config.toml
num_hidden_layers = 13
hidden_size = 128
num_attention_heads = 4
num_key_value_heads = 2
head_dim = 64
intermediate_size = 512
vocab_size = 8192
hidden_act = "squared_relu"
norm = "rmsnorm"
norm_place = "pre"
norm_eps = 1e-05
positions = "rope"
rope_theta = 10000.0
rope_fraction = 1.0
qk_norm = false
attn_scale = 0.125
bias = "none"
tie_word_embeddings = false
parallel_block = false
extras = ["value embeddings", "hashed n-gram embeddings"]
init = "uniform"
init_std_qkv = 0.0311
init_std_o = 0.0
init_std_up = 0.0311
init_std_down = 0.0
optimizer = "muon"
learning_rate = 0.00859
lr_mult_o = 1.5
lr_mult_down = 1.5
beta1 = 0.9
lr_head = 0.0105
max_grad_norm = 2.0
warmup_steps = 200
schedule = "wsd"
decay_fraction = 1.0
decay_shape = "linear"
final_lr_fraction = 0.05
batch_tokens = 32768
max_seq_len = 256
doc_mask = true
z_loss = 1e-05
train_tokens = 141000000
max_steps = 4303
dataset = "wikipedia_en"
Each number is 128 + 32 x the weight over the matrix's rms, rounded and kept within 0 to 255. Layers, rows and columns count from 0.

# layer 6 attention output, 128x256, rms 0.0779, rows 0-48, columns 192-255
[[140 177 146 125 183 125 157 163 183 163  73  81 182  69 192 115 164 114 106  81 154 128 111 186  51 100 116 117 154  87 122 155 130 118 129 170 165 115 137 146 109 172 163 147 119  88 202 120 139 182 133 104  84 143 118 132 142 130 125  62 142 182 146 156]
 [120  78 115 102 152 176 138 159  82 109 126 150 176 125  94 116 114 124  99 140 139  96 112 129 119 138 116 111 170 176 114 127 115  72 145 135 120 146 153  71  99  80 152 126 180 172 106 132 105 110 162 120  47  62 101 100 164 138 101 115 132 136  67 173]
 [ 99 132 125 122 115  93 134 142 160 117 119 146 120 129 100 118 126 120 156 111  66 172  72 178 130 106 131  67  91 129 143 148 117 178 145 143  94 110 119 140 144 156 149 105 109  74 143 151 117 148 121 120 136 145 148 115  83 110 166  68 115 151  97 101]
 [170  98 179 138 110 162 136  96 105 132 138 130 173  84 108 104 173  70 107 115 108 151 181 128  75 191 140 123 132 132 146 187  97  83 145 104 103 147 140 152 110 139  85 131 157 125  59 154  75 109 135 113  97  82 145 134 179 163  36 133 123  24 100 140]
 [108 153 115 125  90 137 152  96 133 125 137 149 115 112  95  75 102 129 182 137 141 183 147 117 184 149 116 127 138 112 147  90  72 182 126 120 152 126 100 124 105 151 145 118  54 121  80 104 108 114 124 131 104  94 131 130 146  70 108 155 153 117 161  62]
 [113 112  55 120  89 133 146 159 100 115  89  91 172 112 147 207 148 171 126 124 110 109 148 163  96 125 122 159 141 191 154  99  80 153 151 151 153  82 141 121 134  84 127 147 109 128 137 111 194 169 132  95 128 187 111 176 151 128 147 112  90 101 121  93]
 [190 178 130  94 133 131 131 146 108 125 105 128 182  91 159 148 128  89 125 147 151 154 127 132 131 161 211 123 151  79 143 131  42 132 118 119 119 135 112 174  67 130 138 114 118 119 132 165 107 131  78 112 160 151 113 190 169 131 129 126 113  44 133 159]
 [125 128 137  95 138 115 139 132  92 100 114 168 128 102 154 116  98 153 139 102  99 123 117 100 131 151 111 134 125 114 125 131 168 130 172 112 141 143 156 161 161 179 115 134 138  92 125 112 145 116 143 151 160 139 148 103 109 139 149 128 148 138 146 172]
 [105 180 125 137 132 153  99  66 159 141 136  89 125 112 197 149 134  60  85 162 123  73 166 128 102 197 128 126 157 177  95  68 159 152 113 123 128 139 108  82 118  93 116 123  69 159 128 145 133 137 109 100  90 107 125 134 149 144  69 173 147 148 102 129]
 [158 129 118 111 161 134 143 109  94 129 159 121 122 172 126 211 142 169 114 149  63 148 138 136 108 155  67 150  84  75 154 162  90 131 160 102  95 109 141 119 146 166 109 133 180 132 153 145 138 183 116 118 119 146 113 133  84  90 118 107 147 118 164 141]
 [100 128  81 144 133 123 128  93 107  75 111 181  99 157 138 117 106 111 133 154  83  78 117 116 120 175 121 151 124 193 118 110 132 146 138 114 152 146 150 101 172  95  82 152 158 163 108  87 116 145 102 131 142 161 109  80 146 154  76 144 140 140 107 130]
 [ 88  84 112  90 151 134 140 166 130 174 134 112  91  78 132  79 129  99 105 114 137 163  63 135  99 152  90 170 159 147 133 115 167 133  67 158 162  89 111 131  98 179 130 133 144 148 116  74 134 117 171 128 102  89 133 146  96 102 113  80  96 165 144 150]
 [174  90  87 134 184 137 109 154 113 109 156  92 148 152 129 139  98 133  89 108 101 140 134 136 114 163 118 116 164 102  86 124 111 145 111 155 101  98 141 101 130 137 137 117 153 134 139 160 113 140  85 145  81 124 110 109 147 141 141 119  85 150 145 165]
 [155 101 135 144 104 108 135 149 105  92 118 104 144 179 103 164 102 156 140 134 158 129 138 158 114 104 152 126  91 119 137 102 113 134 145 138 112 111 200 159 165 104  75 127 143 148 122 132  84 130 145 203  89 153 156 128 117 120 160 107  89 139 134 119]
 [152  91  73 179 127 106 137  97 111 111 145 139 133 172 143 122 150 183 173  73 132 106 117 131 173 138 136 139 102  64 157 120 205 107 138 131 139 106 130 131 127 133 124 152 145 109 136 110 164 147 127 151 172 159 157 115 147  80 171 157 120 125 154 148]
 [113  87 143 157 115 132 143 140 137 187 195 113 125 131  81 106 140 104 142 124 104 133 147  96 115  73  83 109 114 114 140  87 187 120 129 110 152 147  75 149 120 153 142 106 157 137 117 156 126  90 128 120 126 142  95 140 100 128 177 139  73 101 103 126]
 [157  88 118 120 117 107 125 132 142 129 146 147 104 161 121  99 110 108 100 137 153 138  53 145 142 176 124 107 142  97  91  78 111 151 152 126 143  69 120 141 177 150 143 130 161 157 129  84 101 128 160 124 144  89 182  98 111 170 139  88 128 139 134 158]
 [118 146  82 163 148  94 164 139 138 146 116 120 119 134 179 153  91 165 117  86 110 102 101 127 124 106 143 113 128 106 147 145 140 192 107 184 196 112  82 159 106 117  81 172  43  84 128  96 107 107 114 174 147 111 105 131 107 118 102 131 129 115 184 142]
 [ 59 119 146 144  96 115 185 144 147 106 137  79 139 105 101  78 208 148 140  28 124 159 109 142  52  93 105 127  93 125  73 180 159 132 138 132 126 123 102 154 105 111 115 138 103  91 132 130 115 188  98 170  80 144 151 158 153 125 156 142 146 171  98  78]
 [100 120 146 122 129 152 196  85 101 117 119 160  93 123 100 121 162 105  93 120 158 141 130 160 138 132 122 155 111 119 180 138 124 111 123  96  40 100 169 144 131 110 145  89 138 151 162 117 136 142 161 127 111 136 110 158 147 142 189 136 169 118 176 113]
 [164 125 113 167 109 125 128  82 102  93 131 103  94 122 104 104 126 153 154 152 144 158 151 109 195 128 117 142 126 100 121 182  97  97 173 116 119 136 127 182  58 198 147 140 131 161 102 115 132 131 137 185 158 105 146 118 107  92 166 120 112 123 115 129]
 [109 154 149 122  69 149 140 128 145 147 137 137  80 112  98 136 122 168 130 172 103 108 149 128  92  87 113  77 119 176 151 118 177  90 109 111 144 164 122 112 172  99 144  96 101 117 152 130 185  77 137 103 114 150 115  95  82 124 151 112 123 158 105  78]
 [136 140 224  90 128 127  59 158 124 141  79 161  94 145  79 130  54 117  87 162 147 169 159 119 184 101 101 119  97 134  18  62  61 126 101 148 110 126  73 177 117 198 139  76 139 169 137 119 131  60  32  91 183 122 147 149 119 132 143 125 118 168 178  86]
 [113 153 157 103  78 157 128 159 133 146 103 178 145 118  82 122 149 111 183 171 110 120 167  83 124 117 145 100 163  91 153  99 113 141 141  81 156 167  98 161 143 164 118  50 136 121 122 161 128  55 128 130 138 107 106 133  66 152  96 138  82  89  79 119]
 [ 89  98  77  84 189 119 167  95  67 129 105 118 129 159 152 107 136 148 145  72 112 154  99 114  93 161 110 110 147 139 182 141 220 161  89 102 128  78 151 123 189 153 159  94 138 106 194 121 141 146 136 114 128 150  66 137 103 130 114 120 111 147 146 131]
 [137 124 107 164  72 108 147  99 126 124 111 146 155 183 121  98 117 116 125  87 123  96 104 144 120 165  87 138 127 102 158  83 102 117 116  94  68  69 133 117 200  53 104 137 140 134 156  77 112 133 165 222  41 132 169 107 172 150 128 147 111 136 190  80]
 [173  87 170  95 126 138 154 114 141 134 153 112 150 127 137 116 151 126  80 122 101 151 162  88 152 100 119 122 161 129 102 154 114  96 140 111  96 125 125 145 117 103  98 134 147 120 115 117 106 146 135 110  13  75 136  60 150 113 106 144 144 136  93 106]
 [131 117 131 119 133 102  76 146 133  47 103 169  96  65  77 105 153 154 122 152 127 175 116 128  66 130 146 169 189 142 132 165  35 152 100 152 112 103 187 160 123 134 115 153 158 115  77 112 141 158 123 134 175 126 175 139 177 109 140 141  97 132 173 135]
 [ 89 137 143  83  62 138 139 120 148 118 186 137  49 198  98 105 107 108 130 149 121 134  78 110 142  79  85 149  59 116 107 135 104 121 109 148 159 105 106 181 136 196 184 113 118 188 142  91 136  59 101 102 185 145 168 111 123 143 157  98 108 112 152  80]
 [137 164 138 159 148 152  87 107 144 117  98 147 134  97  99  97 106 120 149 116 144 118 125 119 133 142 165 132 152 129 100 128  57  94 143 124 124 121 157 145 119  89 122 157 129  91 130 133 148 137 160 168 102  99 126 127 183 170  76 136 141 116 122 149]
 [165 104 153 168 132  65 165 107  85 100  90 172  68 122 146  69 127 108 123 143 136 126 168 186 165 147 144 131 107  65 113 128 150 118 101 173  77 169 179  99 152  49  83 112 158  97 104 123  85 145 164 199 123 162 133  97  68 120 152  89  80 151 128  99]
 [122 147 111 123 100 124 123 151  86 129 170 110 124 191 129  43 113 110 136  77 130 139  80  45  99 175 163 139 126  57 150 135  93  71 177  65  74 136 157 175 105 142 180 163 138 145  99 122  60 150  78  98 100 143 148 184 177 226 172 126 188  45 107 111]
 [101 113 146  96 107 141 157 117 139 135  91 152 141 184 142 142 118 102 133 136 147 117 182 150 140 140 115 111 103 139 150  57 145 132 122 125 131 200 111 148 135  50  88  77 100 141 160 159 151 167 133 147  98 226 141 161 129 102 105 162  88 180  80  63]
 [ 81 115  93 173 135 105 134 125 111 135 127 150 121 149  43 101 119  98 128  87 103  79 102  98 120 113  89 101 122 141 142 130 183 140  93 160 194  70  76 119 102 175 170 157 112 148 104 102 177 120 151 123 163  99 114  97 193 182 133 166 149 110 136 148]
 [102 128 104 174  80 167 187 137 178 108 120 121  55 101  98  91 138 137 123 216 225 138 168 133 161  73 128 207 147 109 142 134  93 114 146 120  94 175 131 129  77 153 119  88  95 175 159 133 135  79 143 169 151 173 115 133  91 165  95 103  82  94  91 126]
 [155 104  92 101 171 120  98 102  81 200  58 141 153 121 135 126 136 121 107 131 165 129 151 155 150 114  73  98 116  84 149 173 164 148 111 153 117 128 149 168 155 155 175  78 134 126 147 104 176 138 133 119 127 107  83 114 109 139 160 119 141 149 155 183]
 [ 92 130  79  92 151 117 203 107 145  99  90 154 148 154 142 110 104 133 106  93  60 121  94 155  98 115 129 149 168 209 136  56 113 102 113 125 183 124  93 113  90 116 150 131 124 124 143  49 134 139  65 143 128  95 101 130 127  72 143 155 114 124  86 148]
 [ 97 138 129 130  96 179 113 159 112  71 202 153 118 190 151 153 136  94  78 144  93 112 119 102 114  76 122 155 123 196 154  90 142  93 132 116  86 147  85 154 156 119 118  95 149 106 117 126  75 113 156 118 121 114 120 140 142 151 140 132 203  98  72 129]
 [114 156 178  69 174 120 134 163 162 143  77 114 138 127 154 116 112  47 112  62 112 105 126 136  75 188 105 109 181  92 134 115 104 155 106 184  93  64 149 109 159 146 154 143 146 150 141 163 142 129 117  74 105 121  83 149 161 179 163  89  44 201 148 172]
 [141 140 101 122 137  90 129 199 104 134 176 144 159 145  53 116 102 122 147 120 117 183 138 123 174 139  96 132 123 117  84 125  98 161 103 128  97 130  98 176  51 196 151 135 106 181 137 129 114 114  23 119 172  80 137 152 146 129 112  80 137  96 152 135]
 [158 176 135 160 155  68  91 121  93 185 161 137 154  70  55 122 103 112  65 160  75  88 217  75 162 153 126  82 145 116  85 114 107 128 113 131 168 167 120 117  68 124 189 165 103 147  79 179 153 107 153  82 102  89 119 128 108 139 102 179 165 181  87 145]
 [134 133  98 121 164 127 171 153  89 190 176  87 121 107 162 170 163 125  86 132 126 122 149 101  70 109  95 165 160 128 111 125 116 143 147 141  86 167 143 118 124  92 137  57 116 187 154 148  87 127 113  90  94 140 160 134  80 192 106 145 177 136 107 110]
 [116 121  93 169 152 134 129  95 117 169 120 105  96 147 163 199 133 116 147 118 149 154  99 121 143  92 123 124 107 140 161 117 138 106 161  96 127 133 112 158 153 118 114 187 151 101  75 150 132 136 146 139 146 137 127 150 139 103 132 119 180 108 111 143]
 [125 144 160 119 143 146 108  78 123 133 121 135 175 115  75 126 115 137 146 114 122  87 169 116 109 125 128  49 161 109 139 142 129 140 102 123 109 158 100  91 118 144 114 174 123 121 103 145 100 141 144 136 146 131  98 140  92  78 130 123  96 111 123 146]
 [105 143 139 118 151 147 143 170 150 136 114 117  74 158 174 152 132  88  94 157 149 103 120 138 172  58 115 112  89 147 109  92 139 169  61 132 129 150  79 131 159 130  96  88 123 114 113 181 122 119 142 172 156 118 109 154 107 140 170 144 115 150 131 107]
 [103  93 127  90 131 136 131 183 181 119 156 138 134 158 145 180 149 147 185 118 120 128 117  82 120 135 111 168 155 145 128 157 105 133 125 128 174 127 128 101 134 121 112 157  94  96 165 132 121  74 149  90 182  82 124 124  81 100 117  93  76 124 132 157]
 [119 128 173 136 157 172  71 163  89  88 127 159 116 171 126 150 161 102  99 175 109  97 119 129 179 109 167 155 155 186 147 172 108  65 120 108  97 142 122 137 124  98 159 143  81 154 149 133 153  89 131 178 142  72  94  57 143 127 120 114 167 105 137 170]
 [ 98 149  94 112 107 153 107  66  96 128 133 112 171 139 105 184 130 104 136 136 115 100 136 166 119 135 158 100  83 138 179 154   8 107 135 110  89  96 146 131 143  85 113  57  86  93 130 160 143 121 122 120 118 150 160 168 161 106 114 121 158  20 167  90]
 [116 128 148 127 131 130  89 149  97 185 116 131 110 169 127 201 153 114 120 108  94 104 144 136 103  95 123  93  62 119 114 159 119 147 196 162 163 116 135 166  84 141 105 128  93 107  99 123 136 117  71 132 205  98 135 119  43 149  78 112 146 109 142 120]]